config.toml
norm_eps = 1e-06
bias = "none"
tie_embeddings = false
parallel_block = false
init = "uniform"
optimizer = "muon_variant"
decay_shape = "sqrt"
Each number is 128 + 32 x the weight over its row's rms, rounded and kept within 0 to 255. Layers, rows and columns count from 0. Numbers have three digits each. The size before them is the row's rms in percent of the matrix's.

# layer 12 attention query, 128x128, rms 0.0586, rows 35-63,99-127, columns 0-63
063:160127132067085164138107111119144139179156172175115140164154143162110094181118096124116152183120135149175102119056087095099158161143093117121113142128078083159144060117107122101153107175158102
073:165166126117099098104166130133088150139130119121131137099149101126130155106144136136100141144187207084115105141103087105135140140138071177154106111135146185116085109126138076144119210090099080
082:168123129065119098139193136075093110171152113119098148166157117115126110069122118149126178172139203129135050165073106143098173156128116121148116095112108126162085110140168119095167184127146083
088:122149085188154093101169120102178115093093130103138106082148134109139136069145114138074106143116160104128176133151124129155149149156135152076100092162127126064056111050159126129109135130084095
096:091090160075117153191136131149056099178128152105117103149124166127168146141126095091181121072133139148109096120114192152137136102084136123159203188058143169101104144192149159161174094098152108
099:125128173104153164091158102116148144090138072111067186166145065147131106140137139179170113128171107062184119168100082160152140175124164127145171072155131144096129063079106133162078185090140077
115:101175179139162113121088101159121134092084105106211094146134160166105123118101159120147169133077085145153102151155142079156119198136157140119129085126094093113107090142126141167083134186135138
101:131136094174106050127155079099134142130164107113181137135152118091096138183090142142100163171176144121082084127061141090165126166144135102145128063103129143160118108124142069140166162158186163
103:115113067139136112084129096108118125164149157111106156035166111085141090123133151140125147150153136100116132155159117203177184058163100115096078121166097138073105138102126155088135140124119136
118:172106124057103100123076168152112114132090097103217083135063052141148156178061121158093137128147107115126111158113168152176154124178151139137104143145110099151143128142112136108124133153109160
139:098109154084081166151154132115055089132168154101119135138071080155146150218107130122080118174095121118108134152121088114180126133150135078123097132114154143098178162187122147103094089124123140
089:140094105109154115160120150156177111153139093169172111137121073177137147138146109141210146141127137103118094087096196134095134140141124096184069138150119136118149085085157127149147033105158116
119:133071087132099181115168121193173120142099081107129093089052094116142148114130141162143183155158113122195140111082155161131133135126134137117103190178107086178214108086122170131143148060129129
115:131156155073135132142147087148137067137114083078186085129109120170123135176189150081172179089119166139219089160092111142159131094135156106128168167169106155112123081149164126172076126087089118
105:133171107064115171102159139184078158107181120096111095047130131148136159183076143109061125210160116144106107122125105127102106161108073117112095097138143082137153147096170067138112111100128144
111:099150166201109156093085070085111163119117160131171138106103127178157135114064173184156182137197147057099166131131171127132165101105120134130160177078106148139102105116111101144098154075134131
111:111145122120131104099159087132126122081158095121071118128110143127210169143119153077164162130072145080105095125132118119105108155054107126121155177192129155135100113198142115165119116140167136
102:112092165151059150119156161140196098168081117109186107197115152108100187136146173141147167164079169141124118183125149126061132108136113096114111082143154138143137137128167148138202095105090125
110:125120136162083106182182111126135134120143140127029135123075111113096211141120111119104165147110136143112111190104073114084122149149159146158144150198148132122105130126112113190151162100119123
099:143120105149097177111146109081110149149115115094135151116147156192144140163090147128134169107113129090140102085136115155084156100150097112088127166138123135164169125059162124108054096195112156
085:156122171104101115145082140089167112100094111147049125148135061132101167185200118147108167143087115166119140106142081105089184113128128121130113130168104175132140194091092138165189076066179109
096:163133172125142123110078103138118119100138107117169130139181135146081082123142110131139189060122110105091121163138127039123148169116201132107158091116098116106125105132147142082179211187138140
120:109151117061164160113119066163176097156123166138168147155091110114070129164114187169140137124125129109204141144113137106113138100144045150115128117112146095116146071083115146052131125099111137
103:181147169154186112143111105133121110105120105085109137055130099155128056105107166147203162090115117117169122170137134172162107219157170071118151129100105059146149122111149101059090094117080119
109:103069106077104103080101104176071152100091117116121184123080144140139169120137075116131151057159111126122127111113140156088093097089130088163115216210173106120185097110149145147157139095080205
104:100157090118146128130121120089140148131128102060171198203126105124130092159114142143093103119161103115081146101100156163156151106113191109100147080090108107149138143137126136111164115187183118
108:127129113162105162136111130076117072188132141114163165160119132154192114148144145152153134158180140122124132130115084170181162133079174137076121147166112208126085161172142131102138091119140135
106:136083160167136128146143139195110111142082152130147135113086170110189132181132095122128114125145123109125100132104166145189124156173114107156157128147172144121135197175144113171097097082138113
103:096090128163119128106119136110111120137145128146138096146135161173162142175109173106147064125127124163090144153078089085140102133103123091110161053127137158128148090175146182150136091155183172
085:146123137110130123147114127168161131152139131150137094144117175145081139189124124080099160103130122096133114152051128117167076172106132180081080166145075109187123087154110142104162158149100105
117:181171146106102114133116121170071092097107155110160161138113132104129133134195121083131066213111153122158138127142061084105106134116122116164124107135096159094120095119154110144153138107160133
089:150119108087097122144168098129108116179140165156139164180142125153088044126078041163170195132087128154132110147094147191112162173100134177153112080129074158131103090117118158172117166124137090
089:141133070183166083114120151134114129092127108149122129067121094126169151081148130128086154158144099129096153128099120147141162117169142068094093100078101180070094136068172117114167143117102150
087:146131175063111112133154149109139068107127097146077094152171167079142161123120123108148133107137128148123086144060148170135121138096145091190178156091151099098089136106151079168165076092166125
100:129178136122127187023090147107134089104115090091155188159109122108125097146080122130171136120166147108159134174137109129169173082132171087122168102103141122118178045098133075133143136126169137
101:129132118144148096078133141133137121144189114136095141115132113120113080174073127141092180155121074178143085108099228137088117177144188117152162165082099121121137132106148122175132091132094135
114:111152146095132098108137134153106122132143032125115151109153124141113065190032112116141170104141154116092110130137121137145153166094209170084130153046141095183096118123182103117167100203096146
110:101110065133141168119189095099116123119157159137136138040105089109106177060195143198119170139158089125124152159121145165107165073138051116121075125116157157073108110123136128120092153123146134
111:127083114077086149069132145125136119103104118065179100168067107111109164143069092103118152125071181151144130104154174194150186127206144123149112181176119067131145152103088110131139120135077116
112:134067141110086121185099142097117161140116118061158112173109125136144144130110105087090141122107157154114145100102162122189162140127148134133125202109161115128183148157119150155136103147117124
095:107082152115134146173137159131160147179109149105078089099113160166128132111134206154153091097119148146104097078114133083108126149135058094128123135117114058143118142077175180152112117149167111
099:159095076154107159122085119192143137160092089110159106122100096113132080122080177117057136104119169163183150115114123118071192098110123147144081180172115117157183151104126156078109089119135107
118:149098189063117106115118098169167118159102131095140101126134149161126112144144120076164104101129121125160071127136079155106103128111140093157161200217137110098169098139143106183121136115062126
112:147176178104115191129110155103093140156144112100163144148175152140127110171112182074098069141092100113151126092144113085068144090157125174090156065090201122160098121099221132103128073099169095
114:083141121112082155082114146108159141127129146157170110084122100149107159142181119113177149145166090107105095155105064100121125088096150142157153102158087138119090046144189109121084127144132201
101:130143147119135106206145119136151124151161102163065119114162108143172137124143087210118158095129083100132126148117147123113139117080129123112150135135113086167067158108140096099069131083149086
099:133128118081045144103123188150153103166080090109148123151156140081106148190150153155106157106183169090102128116097127064104123116106120172178136108136123126130106088145096158105162132154092131
106:121113147107111103073167085115116104112150170154129123115129146120150198199115131114127121178108138139109122146166108088143118168111129110155142097166122079109053146115127105191180182125085119
100:128132090169121106060142103118043124131136030171180153073094128120072134099165144115134086117100132091160098136068161156119162159091101121171107152163145159110169119130133155192110134128147196
114:176149177120122113090116140117192149184135167171112152143138161157104107192181133140086159145138128118094069076109125141132159122078113131096144094142138158088118141204094145149168108096130122
106:107177163166093160126104079092137097103104176186137116111192127155200109172131111107130149142149121136098122157121114058130147148125202165189108151127093150123111130187143077090071147120137131
100:084092136075130148158136105128203116122130131121155141107108120128136140108149177175188126125160115026181164138076184126185170103088123131158153107167160132120065115081138144116135119089081097
098:155178120115159095139186111127114131138150076048117152074097114184092028167087128141135140096150096122140121158107152140157166191124159068110115094095114099150170087115122207092119137125075134
101:132093131108119144125114115126076149128144143109130224099101143166131210158109130127158116065166166122123066088081159200074101151096164117170121166154194123106109107137129164152141161063110089
099:128138120060117133076163107167086131112218058110119140123158074155119147178049173122102133100103035145150125116157171150183126114087167105137136097125173091179116123124117101140163128149161149
113:078115139150055183110154113102106110109153175104131182183079102164168103100104119195115132127104193138163132161079104141152120141125124149104105164136153153103167125156123139169101077063123150
100:101182140099159130151152110167125059138116110172135191115073114123152159145125101089153153129122064142167149119118125109128133192156080093105135158124166191113131128149102111133083133107137163
099:132130126183152113227169137057094156147156136136164112107118174160037066131134135092083125110139098108131118130092142105098113142119117157118126064116151133130085128141154161117183119129136133
# layer 12 attention key, 64x128, rms 0.0608, rows 35-63, columns 0-63
084:150087156080141123128144121149137165136071151110113075109111123139131147095135159127175097105149175160091156063135086134113174121086105108176164131123107132172090095136132132159108161122142143
081:113110162097181154141112139115143145077101142148160156103157104160105114131132132145206157161105080136108063110160097068089150170146142106149150159101188166144134113135118124048125047177129121
075:161113123117102201094105156163136155170135160208124101134121151132145120161166104159120092122163087172105091131095135103057136119087122172130120153119192135147100066120122140125077123145130201
089:150177141188124132130105198103112151148145135153111164118081160219152113094131168191098088152110046150098164161190124168150161137170109141105110114141229166103134136128115072088090050087144127
084:134110126120129063155190130138190184174166155122067154091077136155073105075117117092145146112093126155129130111078084155121137169114139170151094180121134123174137125069115164126129172163121098
093:110156136137127124122131121117120110122115090117179141062147137160110204141167144132104101180046149121090115153125121109125098132091132107176111052167188131145155174118137045126141131106134160
103:128111131145122120186124179160109101112130150124081144124110157100140089143080104133104095168183125109124119153126139126122180162111140135139068145109100089170104168169118181153185126107157081
096:121124134083162076104115179111129173124126183117085123094144138138095196137138167107062172146095070121148126133089176132110141147136122056183093096132119111156154133163098128123065103124150177
108:121183105117154167127127169162127105080156113160140115092114173105179131095159120134080083133136097133159170127191142115090116069189063143147126082101169073088143161088166038132151116126124134
107:090095147186119106128161077102128126132050135131149128124111113143070136123184100146200137108073140126130113180102115104081132174076132156141141200164122171188136076134086133131134127115118139
099:103132135120123140086097154169101162137148143174106149125174178111131125107106140159092096160166106141101131093130173191167101113154116122141102054093131121061110192103142124136100046105177124
113:082115050157160104042154105170113115114156140114129124120139136090117124125113153157094136134179151128114141116129153176151171161161153128154069118108132121110188065103161129064175080146076139
118:148066134128100177086145109116136092117200100084123169142053134147112102126081174104108092131140088025135119102136206069179130156138126099153141141105147119102121133092143150148132077057082142
105:125197142072159106161124094121103094148168143051092139099150142130189139126116122136164184069107114131159116153124081147106119145118181112147122158157146135164140165106133089074110170097088080
119:190148133120140199138098136168155128167086107180235000133152137090174085137155114145143134154163129137173093129080133131116114164118111186149163108131120097140100083127136112176105129140142142
104:084108144178178115070146052115150098120042158173137148176117140160147104079107112151108121110184138145130093089170140141175109099111116154128062207130153193125125138130129118127070142091068126
110:080209140146133072159159057111101153149202140147062115121131149134116159144123123110103166176114152130081138156123071145153128084123057135139188085118063149147103122195087121182146125105098117
102:140126147150144119175130128113205081112145158144132127104147092109123143023162165142114150167068172204098088175090098081096116163131115109097126078164160166109119109135128101130154091092112112
116:126132121197116110150098110057152151073147125169085148129145121145095181092097124104111132134135187126125156092143078106077105155146131060115166106188140104137136108118100086242116131105123157
094:125063133115121162123177151080141091153155162131092111060107052115164164134089138182188158083147146069165104143149117159094142124085169121182144198098120140147089136167127116130136138126143099
095:081097185127148143104130166149110120137150131182167095178154071142164124089142163170048114167115160103096127200115106062112069162134079141098077084193076155196070106140123160160128143123119119
103:111152100138147096129136106134123074125179174076108168128179128188149104108182119144137076124139120098104150129166111141183098105139071133087098116109138136096174082109139097047131081185091117
113:128116122131101129055126095161128120132111115118189080121121132116157109084114154169139183119130171080193078139074121103133185097151090060107147151118054151117103104111175198161125131174135147
094:116153141165130171118075099165068068169117164133156216125136114104121115130155194118134104145159147080141105105074153162137158098177158090169136185094110108097106076166127105116126137123077132
103:148133135066140115139128133164142108126156089117099141085099157124146122104142124117125167082147121139202110108162115074225126088125113132179105120141166148120117066139145088180147189098155141
107:068089106115137155097121126163158153109157112122156198133135161131141079127051139143129082131168118184166154059112133134148145154149098091117168130143154067127127145121178137045133089158072152
107:145084153109146101133137141125129183121113154116130132157155110072173130109123124143130162129155100121089090103116096092111128146119182054094105128132121168160148191183105128096158148141150120
099:142100104161132087114146127135114082128069092105083119077101118198169096180137153156151052177077145141115176120162111146120175107141107149145123172126160114095126169148129162141080117057105126
108:114150137170153081108115150121089163124102086108135142131189109122203072103102106171093110104102180122074119109141105155141120111182197125144131051132131096130119182131091125148174111126114118
# layer 12 attention value, 64x128, rms 0.0469, rows 0-42, columns 0-63
098:103073041163120134141171147150125208151097106118105134120142165173083147136146123123112105141098087150127106129138151137146119085136133075152090114156155148126139160127098132094175134117074121
111:183095082074104105167170077160186149135077116133166116102147098153087107130164167069117107147109146149088171171147141069088112136189137143111144152135105123165116188111159179181124135079153066
101:134123155097178123110135139183033158099135117074147137162087167133122097081149095175160121102141162164144181148143125098149032126171097150225143093130128164152093196088148126149084127118188122
116:152072180081159141118093103119135124117147143121139104117143103138149138137082151127079113182125187119135151100136125148102146128144132148163082105118164091111060209108123061093137082074082119
094:095087071118096121087097115136131160134062091143167184186156117111102100119162122144126185092095070180064120135147150133138194127123120147114147114140101113082072131124116142123110141153090105
093:117122126163135139108141110129080121153109062139140110194116074050122135126093101112154084102144171129119144064128080108101128079145161186153127175120141141137135137114123070114100092165144115
088:140142110160109088176158139090121165119145078168093135116128098154119182108120141144154145142122131092188158106077128145164108163131185162110186069150117204149097141159124095066119127145145134
095:143091143059142091131083135188117167107108134103145097183095099085176100156159178181118171076115156128100107156121096132134104117151117031085126117102126149083087116109143091157084144114166148
100:190108137168107185163118182126166094137159113136103123117123127107095116123098197159151129130127151197155161132084078122137143114122116116116110110172103155087086124063126124088131118059171141
107:134079126096152105118143111171092054154137069157186088089159124179147131136123097135133149124094073082127118168142128099108105088169135138170111114134148151085108111087063158086155138158140135
114:147121115112152126114177125138136104107124122164083095132103116174125166095166095061185067168113141154126097111125112092158119125090107175081099085121088130133137099160225155100139104174148196
101:098149138146118094131155158127098178136157088116112132184067116094155114147081100186127132138092164114146115150160090205116149137133125177151153147112120062169168105140195074202131143105159075
104:122169116087162109075169080081137104100137171117075104129077090177105186135119088092100106163097160162138124108204103114132118131116146171107104132100129154155166146161110090182121137093127124
093:085166121121140121114145145123147177161169144062190103176138095138086156139080146099110122161122141076151174090149116109206087116213124151116103106107133150162067099097147100082130116152042134
091:119119147090117092068127107142118107158107093104117166152186093182151151103153182105169118137240190142091134111096120136105112127176070191190111169135131071128108127112136146122119138106102142
117:158113119136102069153106115132087116145148151132124100193144170118174191188110080102112146093203151071096090131108176120146149154131083173156100096159168081097131061163108101101146153108108167
084:120120143147102173164114108101130158157116161147135149175149126103151144139112114200172122100124128110051125096123162085133156133108127151135115069090078085130086157115154139087104098168109173
100:124129144144151116085073067128100185097089087121173168189148170138145150132125125089063117119187101142108079133114138107131133107168144109136107102125152165168123130090138081121181108101147189
107:161120132079081189087156101114156121092131148143070112119069110090133157152121117135145094125119142138091172126144123192100090139132152084071131169145172091167076108127147195078088116113131160
098:164107134147109104158165146110130134131097126158191171165130138122126120080137095121147116213131135140148136087115149081084186067132096089135207203110151134190143131134106112148093138161105144
110:140111084121081108161074125145119136085132109134174076216131124125125118120092121134139150123163180144111151092146149168147102128168125148149074144156150087095135083068096093179186113123143136
089:102097116154199150132195108154145136087164195149100179125133071145117136089109113167111105170117077150124085188167170119097084155122171151093115141148105131123135124109093142150102149160205127
094:121153127126097156116107066150070159125134108149129113131108029153149103091161132126119131054131146162141130101107110209149132120148087109110152133137107109089136164165130070091106187165122111
102:169094099136183148131074132113124095127115144154166123126146149110101125134124139165123142096128184161183142138175099120127120152231174159123204164119161136073117096150096120051141130170115101
108:153137159156148133150094110098150123071129101099185133151107128115185146122152087110081170161139103066077096140187167106131104095101143164036131140095141107133156088147147166113153160177130152
114:204114196141152106123154159081120123144114120125134103075148118097121125145115114157132126097131132087113162111134167098141109146084117055092092078128175107129136145138191097076139159122124163
102:147129124148162192124105108095161175158154128132157109127157085079139094105099170152116099142125124135133191109123140164118091200086186144099071102100148185078150106115150066099065101109123146
090:132104088133152173168163152148091141106163104089111076152144079078153147119126107139149181094145140149081100116145085131094153135151091105150094114159126108141086136116183118104109171073097094
102:165110133112139154100108086162122133136148123165124082132164166114143094078142131135128125107125123088075200119128126120138142163136222105136140118092085093092152114121172074117104116143173132
116:115192103096154149123091140136138153134172153107168142148163138105135125073154075114090154150241216107111169171113143102148173116115137140161155137157128131092104143098083111129103143195122114
089:076117090125116139106126164187110151158129122111111109064169193158106140156114103147154134176178150110085123143139102143085093140096089102066120170104095102163124091137195162109179104133165156
105:124122122153151117120117145127105061094146133144136110154068038120092146041153144073196144147111161215099163134144143159115079163085132165125155138108158098141093154191153155154125174061134124
107:109154144103135116148109126124176120095130120192127117155104077127142164117113099159152083111072144137153100174121144163090124132113108099122144098068150200114097084135152115180132099112140205
104:132146125110099095124115141128098083104141143068129094130157097127128115207040153132133153108151147078120121119118117168144150169075079157106155137158068146157081133171116078142158124139128101
116:089160101134097166151103159114185115178156144182094129124119107185174066138168084093125120158142078132119170082150101086142165092141144125079150169160121098145144133099088194144156182101167143
103:176152135074129115119112106157185131080188105113147137125134108160071162167166136140124109126064109140123152066170127070161068135129108107169216142104102145170118160161118126157116133114175170
092:137109141181210162125103148129088122127115071131100076092072133140128083088099167148132127124173127117123105167189177102122112150158147164149150113123139103142082097142169160096078138086191147
103:127169126124058101148098162133099100101127178134142119181100082112143121121052096159134159129153146114119146091148146135129191067089139152120137120080104133173128105164086159127099140122141156
096:088090152132164159117181143101109150089198150149137155125168159086118136130182151125122100085070182118130066075120129122149114078154130113187165139083121106091185117093071144101132137113144084
098:167212208098111141165120160172077149135133148069116122129148162182108118131081126104198135147128177141128164075147162131111123109099158070085088113113161112104094123130146111111106120064170057
091:114155126142143142131118164044107176157114131141116083117149147131126105141178109174139098159142131148167108128186159060178070131115123147153152144126083135094079106159205152085112055102153168
095:101175186117076171121148159151123157091139106156100114122150155100144078091135129127146105089127096118156164157087145085134164149151139155172119194144128147126090127129010132114084125111089129
107:100101241083091144137127163079168097178118142161116089119139122087147170145116139127162145103123152124077149161076225122167150144152101108101123152127071127132111136173134089134154176085168148
# layer 12 attention output (transposed), 128x128, rms 0.0554, rows 0-41,64-105, columns 0-63
109:164135078158117147094118140176118136130089077114136141120120164117055083106057111113154158077164117119132164079132160172110175151090177092139113197145159171144111100129097138192116142182148161
105:176106152146157130100133085108134162094192166153135105235099093119100137149071149143080150133127174125052090152075130111118119146129128133136111097071063091114151148064144193100156124087187120
104:147123157163154101095133163101124106071171115097103093157148132123086158094123152080154171132147128114132141189093142134124122166122149104236115115053138059134179126142149100103128153162130098
107:150095120125069165103124139115101111137210119128156089183123153141142072102121126089113102183184137147142122117118122119130152144139111215145114154142092066148089137114121096075123090126084170
095:151067159116113141106123104161111112102141118156167101189126101102162184087133107188109144083153109111106151145098158151184085148138107094170096160123081149136176138151124212109192118062162122
102:123074132039162118135140107185092091158063115085144177162153075069136119144121123175161145164142107113148123139086123173195174110130110178141094149085119170098084130156146096067074124131113164
091:142188117088133078194114091133092138098095104113162133155127106157131156128108114134216094071177142146131140134127097102167168131089156168172113132155176039112098078136095097099098146095105195
106:175114135158133093129174156166089140158171093113118167090130111103146175136071161094158109066104134143107104114141137187142150164118137142056108125069116101126104149128121207127059123093089154
096:141090123169133194119141152150113132142115157151083172079119145085128138075123181100056112187115150156145102124124121033096113164151123173128166068143081094150124155138142134122143093135082126
105:086097127132111149141072093166096105156104142136075145134200130153109124141132155162148103156092100107083118121128081094137141106123140127106101127059158217090215121130121199129136211120097172
102:116114116102087073149182137060136120134116103043107127090175109168171128100117096126210089135197130115156129110094123151163128149140143082146145212150133093146077140174155110154166122166107142
095:131136132181154051165119096166095174106096154101059129120107098115121144113085163132112098106137106150102089118129129074121142086136120081136087112130160102088166101131112161165149148135170126
114:095171133122131116111142076129182158077158144072150082150146134183124101149122091127155082107104172135129172197108074116134065162161122108220128114059084125125102122080181086121153110185111100
106:129109177155081118109117097102155137132075134109113128133127108134138094115158116095178114166174116111157031149110106132122121186175177109144126126171176119086103161111119112120098084083080159
093:109091149094109202150092165116101112104119147123118184142131145125093081081115162152089096146156115134138094131141171124127078180094115135183138176132153078095100153165212063123125175173081145
108:149134095139124068109152175133123136169158161087097160097189105132135128152108092126148111109103090112124124109127126137082126113123182105098153122157168119111115138105135123107075157188122162
089:132114177154117083093116145146217131099172114164103127148159163130099095088163109142172088121154166103135113111127104068098096136115137173150101032126106135126182147126148138093117125142123151
107:149152114154161129121178107157044116135092148104131140138120107156144064192097192131123095127120133092088126100094115137120128071140123066110149149107181137125136163102168076117196177150078136
110:094111140201107114105115097084115119098147135141137134127152086100096149085114143120101145142130119110088145172135143078179097206103142148087181113166131033160130105081114148095142103170160164
104:101075123105168159155160143115126122095106100160159065150125137160115135173122143140140165116099140139168154125148162089128147092154089107138098115096168165056139203092116133106091152148107188
101:165145101151132146125171112165173116118090131069124156148176137055133060034130105122190150144128125195112113130087093117075112107114142097150131166094135128097199111160145101155200102100169100
105:120128068173147133108153135130144117162176166107107134095115179117122126080122153105194162059104150129065207112166136107095121152134075107146140141114174073110186114139167109129148168133142134
108:109117150132097192117097133115104157113126062145145142104138132135078179092170178153139134129090110174120144115136117111128100131172204067049097085178107149107144163144103124133061174179179166
102:086131220070169195130136182159132135132140122137126137154121095062143122140136177117090086080045108170127137133084119097090106121119127176170139140127162136153158125130140138126157105152170053
110:100174126096121145107138159178168123125105136132149080156152158144146129153162089138138163126113164116060086142131138188139154085107178135118148095157120143165145114113174186124080170070120158
126:140137113148164099126077093097091127177099169107145068156161110104130120189141185119175067133113075134196106182123117146151134143130107163105172118078170106138120192120129134104051136116101171
103:114190080168112113125174068127134159145152116137134191149123180130140139136147145112109082158186146161145142109133083161115099186151133105142089126077175126147124136187114103100117164085100081
092:077142150050157112119124182124119150136140161145130140122134162099090119123097154102148062185046141189078168188154088142186127124112160088140115175083163064116109153155105138119137138085141141
110:135162197119163102107145130170179098120196145211146161154160140076166157120147127153121104138113127182101054123145089136127113054162105144110131161089130114176164182159131070113119079077121082
119:130146159104144191056116123082139156059160126148140128122194122157140099129203125152116145095170144123125151147121124095204138147143128145129104153116160114138131139070117147095042145129072116
098:114171159235172102165148125097106112161073140135154143056097120111166065114149134112130100137155094122126207173142101124084144116125126111132130098142123110084140089158133066162104152148123128
115:125093114077180128144135078144185068093166158070114151120113125081147150036138152101169153155129126140177125156108101092126150146116162124159146155105065126126140108118147208080153097151164127
117:085078142097095133140196074154125121096131162149127063115080131136157128139058097094158070123137101118137124131121109119142103148141162060113114115165157086177096181154136131153159070134141180
101:197124130135133164135126139090149096125129077110082157098067114198191074101192175127086092155181136089115117138140030139117150132094154171127152111108071142129118091121167073087096099123135109
121:140095139184101178139124179131124163124183153184141130065089131139109078118140099101135137122153141113140113068081149073132118111157189126137114189170112145126151102105095150144165158143124160
100:118187099097131155073196142110163118114151137135163128158093141136122150102126188113168115081093129144167127100120175104129151084136124137190147113128118082195087095106153199116080217124135138
099:155119112174132163116126091163153147115085070139147158090111133121071123140159133100073122148132075143144105176094131065129141146102100151202142132081128117115129118131180068124181133141189105
108:137079170123088133100155142158183109125175123164145128174137138111116121135131148107166140181119100124139083094146145057140179058157169121155114086122163162142139150130153182100135109154111164
107:154165134207121088158142184152136103167102149138110119092098134131062162118142074110086126128029106169119139150109161104144096110170105110193097111146126118099189138131141137170123120124176077
109:189136170136143193198184141088102099115163107165050104165186123102100150146093133118161130124138106124120090168116115129145138163132219116089164112169098140146087156152124089123111060124117134
103:105126114204117078073102131088078100147112154181124135135113063123129083182131153108121118114146145085169101150106156078146192140112156115168103156119157113162104075111113080156096156119097122
104:184152144153106170134106174124110117123144102196137086155138083077131135072162146121071113174094136100197070164161108068112121115135126161078140143161103134147132101054102188115097142149082131
095:072091185094093073101096083088180133148103109154092119111089151141181172185149146150167121120087120138144114123189091082131093153134122140186149068111142095111172151156104098129132132113118126
104:073187199138092169136133089132188110174163102105121143106139139101098135135120134128216112109126081150155137073084093134170160141061122098165109077155149071155134150152099132177191107138124115
092:114153130161110178131152117147219098118074113132105148136108103078128153177107179131154155087095083135161115080137149097115184213165097162089107116139085075099117150150153139120098140183083117
117:192213130080164138155073145171123142108103098142158116124132111060105133144149110120084146105147096094154126183167112172147076158164127154092113104079129142135114171078140118136110082141131123
102:071156074094125118130147168140105146138111176112112153078109140131180073146087123083111085144101194152086146142174142135102113123083172074123097131156134135135163157133112090122115079119088162
090:184127132097103153109075189150187170122130127150125101123119126216191149106130090126096159096131133124127178170100168122088157090169130098136183103145203155136163122125132140119112178123112107
089:121113113080095147130113159190150115160135117081061148113123132109142182149119153122116117118140127139109148057157144144098102096155114140072137126162139160116182124095122125143164130150103072
096:067167133121117150123172137132099133093119137143173116179113147123079094144122096159099136191113134118146121141142088142177139140158151140131158141115158138118119159150115061125099199142079108
111:108103180075108070102128129150159144135130114098140128137075108132109116160160087120157085152076130134131114098116169105158055119070127104099123155116137134123187092111083185121161144139178122
102:128127139115104163150134163102168170105126144153167105083120148103131117107174043141149163101104117158192115091138147150105059138149145083144153115132073124118118199165115142129175104145141125
104:081123138212118093197094127142191108080158123128137103085134165093099111181092174127105100121091104190172138124134134074135134120102154101188140152172158134139153135095193164169101143099124118
103:133218119151146198099122166121079093125142156124123102078085154119127099081116133143121112166140162087174156125134147204096145127185125180091149127097128105097081125044171137141151097145099135
094:126019142157088151149089148105092106135122100143128061117157112094154143132125160114133142176162105102149099118172175106089213086128139104108102151121091127127113099166136186153136127074198175
084:162081105130088185114159118141073107111132134177102115081071137142167146172139110128141154060100161118132187121139121085092134100121058105125132194096092164112180124183117211169167131154156146
093:148199127106092153124140098087152141107149141152125091175095105100150099139114088115112178100131118095105191104118137122136122088177094121064106074207114131074111168117117129159108121177073117
116:156204111104119163149066108095072121107114150142140096156127117149158066052122088090083156123149110118113160135130180191111135139168119143126153174129129165128118141067141070146132105086080125
088:120178107078122115128102173141135092110034160143186123113103089159136104206154137093107114089124143141030143150133130155183151134154150084141156181125174088174107129143122106162121082088135100
092:131124101122120100117069145162097062083124142136172148101122100114132135153084063150090187119141173110185205192096135118142154139123085118152067129128099122159111096158157131141086131120112157
095:135141198195181118210128188081139176116067141090152160113069173145134136118150100120138061176135147135128083188165150064132138096120082122149105122118147159127070062141142070179119154100155086
085:077144157140123053130104109175117151170141145051092174061133123154161114123105135102108127070148106131141159178143126151191124145111118107124113105169129082194110086115162177087189151125148058
117:137122153101115106148124168165096135124109145117164153121111128154151115105104140171065162095075155073143135125123144130122109129150069131183121078122129126093050151080137103149098140195099149
080:132154125127118124128131133119065133152112090121140130100161135147106135155110132152087092185164129098138076159052078147190148105124101185078142163123125168114110139182123181116106090115135192
090:161098061050159049157149134151174155112120122053112146201153127150141137124045075121099131187123132119137164135156150132175131102154120142171113172103129077112111108062127105126115116100076130
091:181120162104066110076125117116146175153178094148073172165158111180121142059173122097166157090170124106140091117145155168086077146139102058120152144107138180111107122133187173150159078116137098
096:136093088205211084131154155133096095128180081168075137144148089124158150104085184116110165085183129125152121100107110112146135077132108129159139151140147154094128132125126147135109073148085088
096:090121174080117136171142143132164142099125081139083202085153141201152154137105143110123094100111096158056136066187076134112143115108148138155136108122076138162096098183089141100171097115160106
091:142056130069135143091143155146136138105130142072111152127096113143166140079146164074132070114145105075076085137164157157118169120089155163106181154145118127164079139101145121092112085104133146
094:215160124158127131104092075114136077106127166107143088146138114139166074122156069113075162124123107093141122088140203134137104115132071177130172049113108142110187152066101088143187074144147154
087:143134088151114113119168146073078212071086166157149161146134121135133162134144167167079153139141176105186132120132164060103147127105108076146154058141142117147112071136086108127131139113143196
105:114168161134128126142123129180060135171146140140105117090114120111186122090081114121131159119083133141144121096092116226120059106148095121093144117113125110133143149119147072101156098103091135
091:120119128104196184110126098143168167109188169121143151118123094132072089108109090125129146066107140139158191101093173104147111166120130126144098176151079206136081128105079147082151134116093080
086:087119186182135170113121159121167124102098115149158072131184073178098119203091120153141103153126125038161106184125105084130131100082138118127129050141084123139132098086136156133144191126131100
097:172150164115187139109149139140090120207117166112116180144173143099076138087171106170107159114099107138119124159108092106163114083123130209136147156088091149089173126144176149056079150109064091
105:149146099132106128131089129107083132125114165190139149095134166064165143090098097117095120165124152146153148169097193153148100116166125142111091150135194151115074200098133101109154124172055145
085:129099103112126094141134096144159106134077165133111118170179169158114079152133112098138075120148159171143145137152165077053172112117119130120096051086102189139091055115129121114154087114139097
101:089072096096103129136120110112161142147078136090150123140148170073152197168140152150137127132166075163175173172090127123109118141115165157170052086149141178092123117136121142134147097113135138
098:143176087201148073141107174107124113165179147125135076149190126109176083125161129133141139131112131176057168131188104222090131112127093128102128102124102105147160179168083127094117086103099081
112:153165101145113186143098118130054151142098088128095143091084157159140130089104129117096128132074165119113202170115110193128111176148088134090125153132119111122116146093187091149132123145145119
102:108081127033128178095116115131160136137126117145080106112146151136133139096140179140146182099255067129122151127118057125136130162166147106047153118192197098093145091169098170138125112129129175
085:103087077085113093114114081079106146154196136123101161085105097138173134068179185127100180132151127160097161088093158138133202141154058128173077158183100168145095132105126137123125152119128178
094:178144138104117106125163117089153117044178103100098135131104155073101178090058146121158131151114109137114097142076150195102092097187079100107174096118180111122142144087160157088134152123180153
090:128111129098139128150116117137081119189127202081144164082093149126119127205085143139130130106143104132043130068155135169132140120136126139129124062137137084141150106186189058099147114115098139